Weights of a small transformer language model: 4 heads of 64, a smear gate.
Each number is 50 + 15 x the weight over its row's rms, rounded and kept within 0 to 99. Layers, rows and columns count from 0. The size before them is the row's rms in percent of the matrix's.

# layer 5 attention value, 256x256, rms 0.0646, rows 119-127, columns 32-63
107:38 50 40 50 27 32 53 58 61 39 39 77 66 46 43 41 35 53 64 53 65 77 33 34 35 68 44 48 41 30 59 60
114:38 69 40 70 46 66 58 53 30 56 65 32 46 29 35 57 77 54 40 12 86 62 30 44 25 62 35 64 39 50 81 51
108:60 80 50 52 54 61 43 33 39 35 59 37 56 44 36 54 26 64 35 41 36 43 22 54 56 62 73 40 80 32 63 41
112:52 49 56 66 59 72 51 36 37 74 34 53 46 38 62 63 48 66 62 84 62 45 60 63 38 44 25 55 38 13 49 59
110:61 51 71 52 66 54 26 49 55 67 44 40 54 61 51 83 47 39 65 54 42 19 62 16 59 57 47 33 50 60 46 40
101:71 43 41 28 51 58 67 40 28 23 47 54 47 55 49 49 57 71 44 38 46 61 53 25 71 61 53 54 36 39 43 68
106:57 27 58 34 29 53 63 58 81 31 36 63 36 41 70 45 45 57 53 59 48 32 54 92 68 36 63 31 53 66 50 45
102:76 49 62 44 48 73 57 28 54 50 49 33 48 69 44 70 39 53 55 38 52 40 59 21 52 75 39 47 44 43 76 49
113:69 44 51 71 42 58 65 70 40 53 54 69 47 37 24 44 43 36 63 48 32 41 54 66 49 27 44 58 61 29 37 67
# layer 5 attention output (transposed), 256x256, rms 0.0867, rows 119-127, columns 32-63
106:38 40 68 35 73 48 53 50 25 50 36 61 73 51 52 52 26 58 73 34 29 54 36 39 42 60 41 61 29 67 56 81
112:47 72 52 71 55 53 67 53 43 69 51 48 42 52 40 54 54 55 40 65 68 44 33 67 34 59 25 70 23 58 64 43
113:26 32 56 70 30 44 69 55 64 60 39 51 49 54 60 78 51 61 39 30 60 53 33 55 64 47 64 45 85 64 41 41
110:61 87 74 38 29 50 32 42 59 40 65 69 89 47 43 57 40 44 42 49 68 33 39 51 47 31 37 40 34 55 38 72
101:29 55 37 58 57 28 30 36 74 30 27 57 18 76 44 42 67 60 50 55 75 52 40 34 51 60 42 55 44 44 75 42
097:56 71 50 44 56 75 67 66 00 48 60 61 47 57 52 45 50 69 65 41 46 73 45 38 92 28 24 53 49 52 36 63
104:62 64 43 35 74 81 70 51 84 38 41 74 54 56 54 44 32 67 59 45 49 41 19 36 57 32 29 73 30 42 46 30
100:54 51 77 59 43 09 50 54 44 34 48 39 45 61 71 31 55 45 61 66 77 44 62 44 72 46 40 30 60 66 32 65
109:40 41 39 23 63 64 49 41 10 63 36 36 57 62 42 39 45 48 45 49 52 34 65 21 44 75 60 28 33 46 69 60
# layer 5 attention query, 256x256, rms 0.068, rows 128-168, columns 32-63
054:31 41 71 73 85 71 46 28 64 40 49 72 52 51 32 44 52 76 55 68 60 66 46 72 27 57 70 23 63 41 63 49
075:51 58 55 59 38 49 43 44 43 23 52 53 56 52 52 36 42 40 55 41 51 41 77 39 40 42 61 60 30 56 26 38
069:55 36 50 34 37 55 72 30 22 43 43 64 32 48 56 58 64 54 40 37 83 47 77 55 61 42 50 67 47 63 26 53
077:71 56 33 65 52 51 31 46 68 38 39 51 54 81 67 71 65 68 39 56 56 48 74 76 44 45 66 30 33 39 52 64
083:34 41 51 34 65 43 99 47 21 84 72 61 25 47 49 66 76 47 62 35 58 48 46 52 56 43 39 49 63 49 72 12
091:40 45 50 62 56 65 73 57 23 70 70 45 48 48 55 38 49 15 49 26 32 57 39 29 51 43 35 65 66 49 47 46
104:31 22 54 50 51 70 73 60 22 55 61 57 54 47 27 49 57 11 25 49 48 50 31 37 67 24 32 69 63 50 60 18
091:57 56 58 50 59 55 35 47 88 47 36 59 50 77 45 37 49 68 46 68 71 53 31 48 54 73 72 19 63 22 49 90
094:56 60 63 63 47 23 41 56 63 51 44 59 57 76 57 42 30 81 36 58 58 35 58 46 33 53 74 40 44 54 58 61
093:69 46 51 45 30 71 46 60 67 20 30 34 41 11 73 46 54 73 32 67 53 32 60 70 58 61 58 65 34 37 44 64
089:48 50 44 63 32 42 23 47 25 61 66 36 66 65 48 40 39 24 52 59 55 37 42 49 68 59 55 58 60 43 47 70
121:29 31 31 72 41 63 58 53 47 55 70 70 43 53 60 49 70 67 52 49 42 63 57 35 57 54 28 61 58 38 48 32
116:56 63 53 48 42 56 47 50 45 37 37 57 39 29 52 58 66 04 35 37 57 61 68 81 50 50 43 66 27 38 45 67
117:29 26 35 57 55 72 44 60 48 65 41 28 23 33 46 53 69 42 47 41 39 60 28 35 64 60 54 61 60 45 52 54
155:24 18 36 66 63 40 48 71 33 75 80 40 36 37 61 37 48 39 59 62 59 60 20 33 59 53 44 71 84 70 30 50
130:88 56 55 47 53 54 65 29 58 16 45 41 56 57 52 59 37 33 69 42 41 38 70 70 46 57 35 60 25 41 48 31
059:63 60 38 69 55 73 39 22 48 34 68 50 56 42 77 60 45 40 46 33 66 46 61 58 47 25 77 60 45 61 36 54
066:28 32 39 29 68 39 57 51 25 25 52 53 56 30 64 76 47 38 58 37 51 52 57 63 55 41 38 48 42 50 43 81
074:53 48 48 34 42 24 54 51 40 86 58 23 69 62 45 68 64 67 54 52 29 28 25 12 49 49 42 65 72 57 52 54
076:25 55 67 36 38 61 48 12 49 38 40 73 39 32 42 61 63 44 61 37 62 34 70 89 61 17 56 45 16 50 67 60
077:54 36 43 50 56 62 43 70 33 66 76 32 62 63 30 66 35 58 33 68 37 30 26 18 35 57 44 44 74 56 49 48
086:58 51 42 71 37 46 44 61 44 53 56 24 73 79 52 56 43 45 45 57 39 50 40 39 40 60 38 54 69 46 52 69
071:80 45 29 48 33 58 41 64 54 45 56 42 49 55 39 66 40 51 41 68 50 45 55 58 59 44 31 46 46 39 53 72
071:32 55 35 58 35 54 53 61 51 63 44 43 25 32 59 13 40 60 41 53 45 60 46 36 78 44 49 73 24 45 24 67
109:52 48 73 34 17 62 33 45 77 28 34 72 59 44 51 36 53 53 44 63 78 26 74 61 25 69 81 53 15 62 39 67
107:33 36 59 66 48 63 75 58 51 44 70 68 22 46 35 67 84 23 65 28 23 45 39 43 58 37 39 70 36 52 51 33
113:61 70 54 30 54 51 34 61 76 55 47 56 53 47 44 30 32 56 34 67 58 48 56 50 49 60 79 39 48 45 55 68
094:41 38 61 28 56 43 25 45 32 77 56 49 51 44 52 59 52 46 61 32 06 60 07 43 83 59 32 63 65 61 45 47
112:41 40 39 65 31 45 57 55 61 99 68 45 50 42 23 44 65 33 57 42 35 66 38 32 63 73 49 31 62 57 48 23
096:60 28 25 57 88 36 49 79 27 31 42 37 47 62 55 59 29 50 58 52 26 64 18 43 66 42 38 63 58 51 57 44
116:57 64 71 52 57 25 53 37 65 53 36 35 76 73 40 34 08 46 77 63 43 46 68 26 54 57 58 17 58 62 56 32
102:67 56 65 36 47 83 66 27 51 30 76 82 38 29 48 64 85 27 33 12 64 54 57 59 14 29 24 64 55 35 61 54
095:28 62 41 34 41 50 61 69 40 45 47 54 53 39 34 23 05 61 66 68 53 70 61 43 55 51 73 48 37 62 42 41
101:24 32 50 57 48 61 64 72 45 65 71 45 22 20 75 45 31 46 53 34 35 55 33 18 37 32 39 65 61 40 51 43
118:34 55 45 60 58 43 54 66 39 43 76 56 30 43 24 59 71 60 37 60 67 51 37 51 42 64 43 61 77 54 62 68
097:57 63 65 44 37 72 29 51 27 31 53 54 64 35 71 40 78 47 58 46 81 66 73 64 36 45 53 59 16 44 73 35
093:53 40 52 32 25 59 82 71 32 26 62 55 33 42 52 22 54 27 42 53 44 76 61 22 41 35 18 38 19 46 47 46
092:49 36 54 73 30 33 41 47 66 69 56 44 57 83 27 52 52 49 69 59 39 33 48 42 71 71 53 65 94 57 43 75
108:29 50 85 56 38 30 63 06 57 69 64 56 49 31 82 64 55 71 56 45 74 65 37 53 47 53 55 41 49 70 81 36
099:35 46 60 61 35 52 63 50 30 61 79 29 36 62 61 39 49 59 13 77 66 45 23 40 54 63 50 73 56 61 45 65
105:67 46 32 70 66 58 18 48 50 51 51 71 44 45 85 43 37 50 60 68 51 49 54 84 66 65 56 20 45 32 73 34
# layer 5 attention key, 256x256, rms 0.0628, rows 128-168, columns 32-63
075:45 39 32 66 55 51 27 59 48 79 67 46 35 50 76 33 37 17 07 35 62 46 53 47 37 59 39 72 39 60 46 60
081:51 44 21 36 69 45 39 59 13 56 47 64 62 56 64 70 39 39 56 48 21 41 15 45 43 53 20 58 73 45 48 72
081:35 60 95 41 59 53 52 63 65 55 33 40 39 53 70 25 56 59 45 59 62 50 78 37 56 49 63 45 33 41 26 36
085:81 55 63 43 40 48 63 49 21 48 56 66 60 35 66 35 52 27 53 43 28 56 38 44 62 43 29 71 32 58 68 40
089:44 34 46 74 52 60 55 53 56 36 47 43 51 46 38 45 42 57 32 42 77 53 82 45 34 50 75 27 60 23 34 57
100:54 28 59 63 65 61 41 25 42 45 40 18 59 32 24 61 31 51 27 48 52 62 41 70 34 53 48 54 54 40 81 46
091:69 45 18 50 48 37 61 24 34 66 54 36 68 43 34 46 48 40 55 42 65 51 42 59 40 66 68 48 61 37 68 37
110:50 66 56 52 50 31 49 88 66 40 42 71 78 66 74 35 20 69 31 58 50 26 60 52 53 66 82 55 32 62 37 61
102:61 59 32 48 64 35 54 72 66 46 43 61 57 64 67 72 31 43 32 57 33 50 66 54 55 32 47 68 35 34 20 64
086:42 44 34 26 36 42 27 58 41 32 80 56 57 29 47 47 45 22 67 07 53 46 34 53 25 65 70 75 74 59 34 44
085:26 45 28 52 64 59 39 65 55 74 28 51 44 47 63 31 37 53 19 50 35 47 67 76 57 39 60 75 59 19 51 61
158:51 32 58 27 68 75 60 18 35 59 58 46 25 59 60 42 69 74 42 59 46 83 45 53 62 31 38 39 57 36 71 36
092:47 50 34 33 44 74 46 39 44 43 48 45 90 54 57 35 40 49 81 56 56 40 69 48 13 48 61 51 47 64 39 33
170:38 37 53 40 58 59 78 33 30 62 53 39 32 47 52 42 82 70 44 54 39 81 51 51 61 24 30 45 53 35 50 26
077:42 68 50 38 47 59 47 40 70 65 46 40 59 45 50 32 55 62 30 48 75 38 76 36 63 60 30 49 32 20 64 43
133:52 58 61 68 47 43 11 48 81 49 65 67 55 45 28 66 36 29 55 45 44 20 60 50 25 58 57 57 69 64 51 75
073:65 41 45 47 44 49 38 82 21 36 50 39 46 53 22 56 50 33 14 43 19 48 20 39 55 49 45 66 54 51 29 49
083:47 70 58 46 77 54 33 54 82 47 15 26 62 33 45 60 40 63 46 54 62 39 57 42 56 36 53 47 48 66 61 45
077:52 50 62 72 32 57 38 30 51 32 67 55 63 56 70 51 43 76 41 59 80 52 95 47 49 49 72 27 36 42 60 55
072:42 63 53 46 46 52 60 48 54 39 57 47 27 81 69 40 70 56 27 56 58 61 61 44 60 40 50 48 17 46 07 38
078:79 43 22 32 53 56 46 29 64 36 52 31 65 45 41 64 42 44 50 48 48 73 37 73 47 42 33 59 64 40 79 42
069:72 55 44 79 56 45 63 42 07 47 24 54 64 51 39 42 30 48 62 57 50 40 46 46 43 53 28 47 64 57 72 36
095:51 63 49 07 68 34 54 27 40 76 21 40 50 34 31 44 53 62 60 52 52 50 52 49 78 39 65 39 62 53 80 59
093:37 42 51 67 28 45 45 59 34 29 77 31 58 39 68 55 53 30 69 42 66 30 60 34 33 70 64 51 32 35 60 48
088:67 55 60 60 47 69 53 65 34 43 50 48 34 19 79 37 39 43 56 13 34 47 62 38 23 62 52 92 28 58 33 61
129:24 68 65 43 59 75 65 02 30 50 42 35 52 52 24 55 58 68 55 60 58 60 39 73 69 55 48 44 63 47 89 17
156:65 67 55 72 33 22 54 67 56 36 46 67 75 32 68 49 29 41 61 49 53 32 66 57 27 57 62 51 21 60 59 68
083:58 44 19 56 61 54 48 56 28 77 50 48 54 59 62 43 51 73 30 48 46 45 41 56 51 54 24 35 43 17 60 32
131:63 41 48 31 57 53 53 51 34 51 44 35 09 63 63 65 71 62 56 73 49 67 44 55 70 11 52 44 57 64 54 51
080:37 49 38 52 66 45 53 33 54 56 54 65 69 59 50 40 51 48 27 57 50 52 48 51 65 69 59 38 44 42 39 44
161:64 68 29 63 29 36 38 60 70 39 39 47 59 54 64 39 37 36 57 56 53 17 47 36 34 72 72 43 31 56 42 66
108:38 70 70 43 64 41 26 61 47 57 20 49 42 43 27 60 30 75 72 38 49 55 43 40 63 51 53 32 67 75 71 47
111:61 16 00 52 34 64 41 78 32 47 52 25 66 60 54 53 50 29 68 67 36 49 60 58 51 32 44 76 36 61 20 45
087:73 73 50 66 53 52 32 39 71 41 16 39 71 44 46 52 47 76 44 73 37 39 75 81 53 39 47 56 41 39 57 46
122:32 80 59 16 59 38 60 69 30 47 40 51 49 41 19 33 46 89 47 31 57 68 63 40 66 66 45 53 46 48 55 44
112:49 53 55 49 69 65 39 53 57 63 41 43 49 12 60 34 27 24 42 53 33 50 17 56 56 68 50 60 43 76 28 57
110:61 38 33 34 62 17 51 61 49 31 13 35 41 67 53 50 36 64 60 46 63 55 64 60 46 75 64 35 42 38 35 21
132:49 39 20 59 61 18 34 77 46 62 48 48 49 12 52 58 29 40 16 67 52 44 49 60 31 56 54 56 42 62 50 67
100:40 74 86 63 66 68 77 61 37 36 39 82 38 42 34 56 44 36 24 50 60 55 58 44 44 65 38 87 49 49 41 69
105:29 55 80 50 61 54 45 34 41 54 39 53 34 40 62 45 53 47 34 51 51 23 63 65 51 24 49 86 56 52 36 44
114:77 19 05 47 49 17 61 48 63 28 37 23 54 54 49 49 52 59 52 66 30 42 25 58 43 38 39 67 65 69 45 40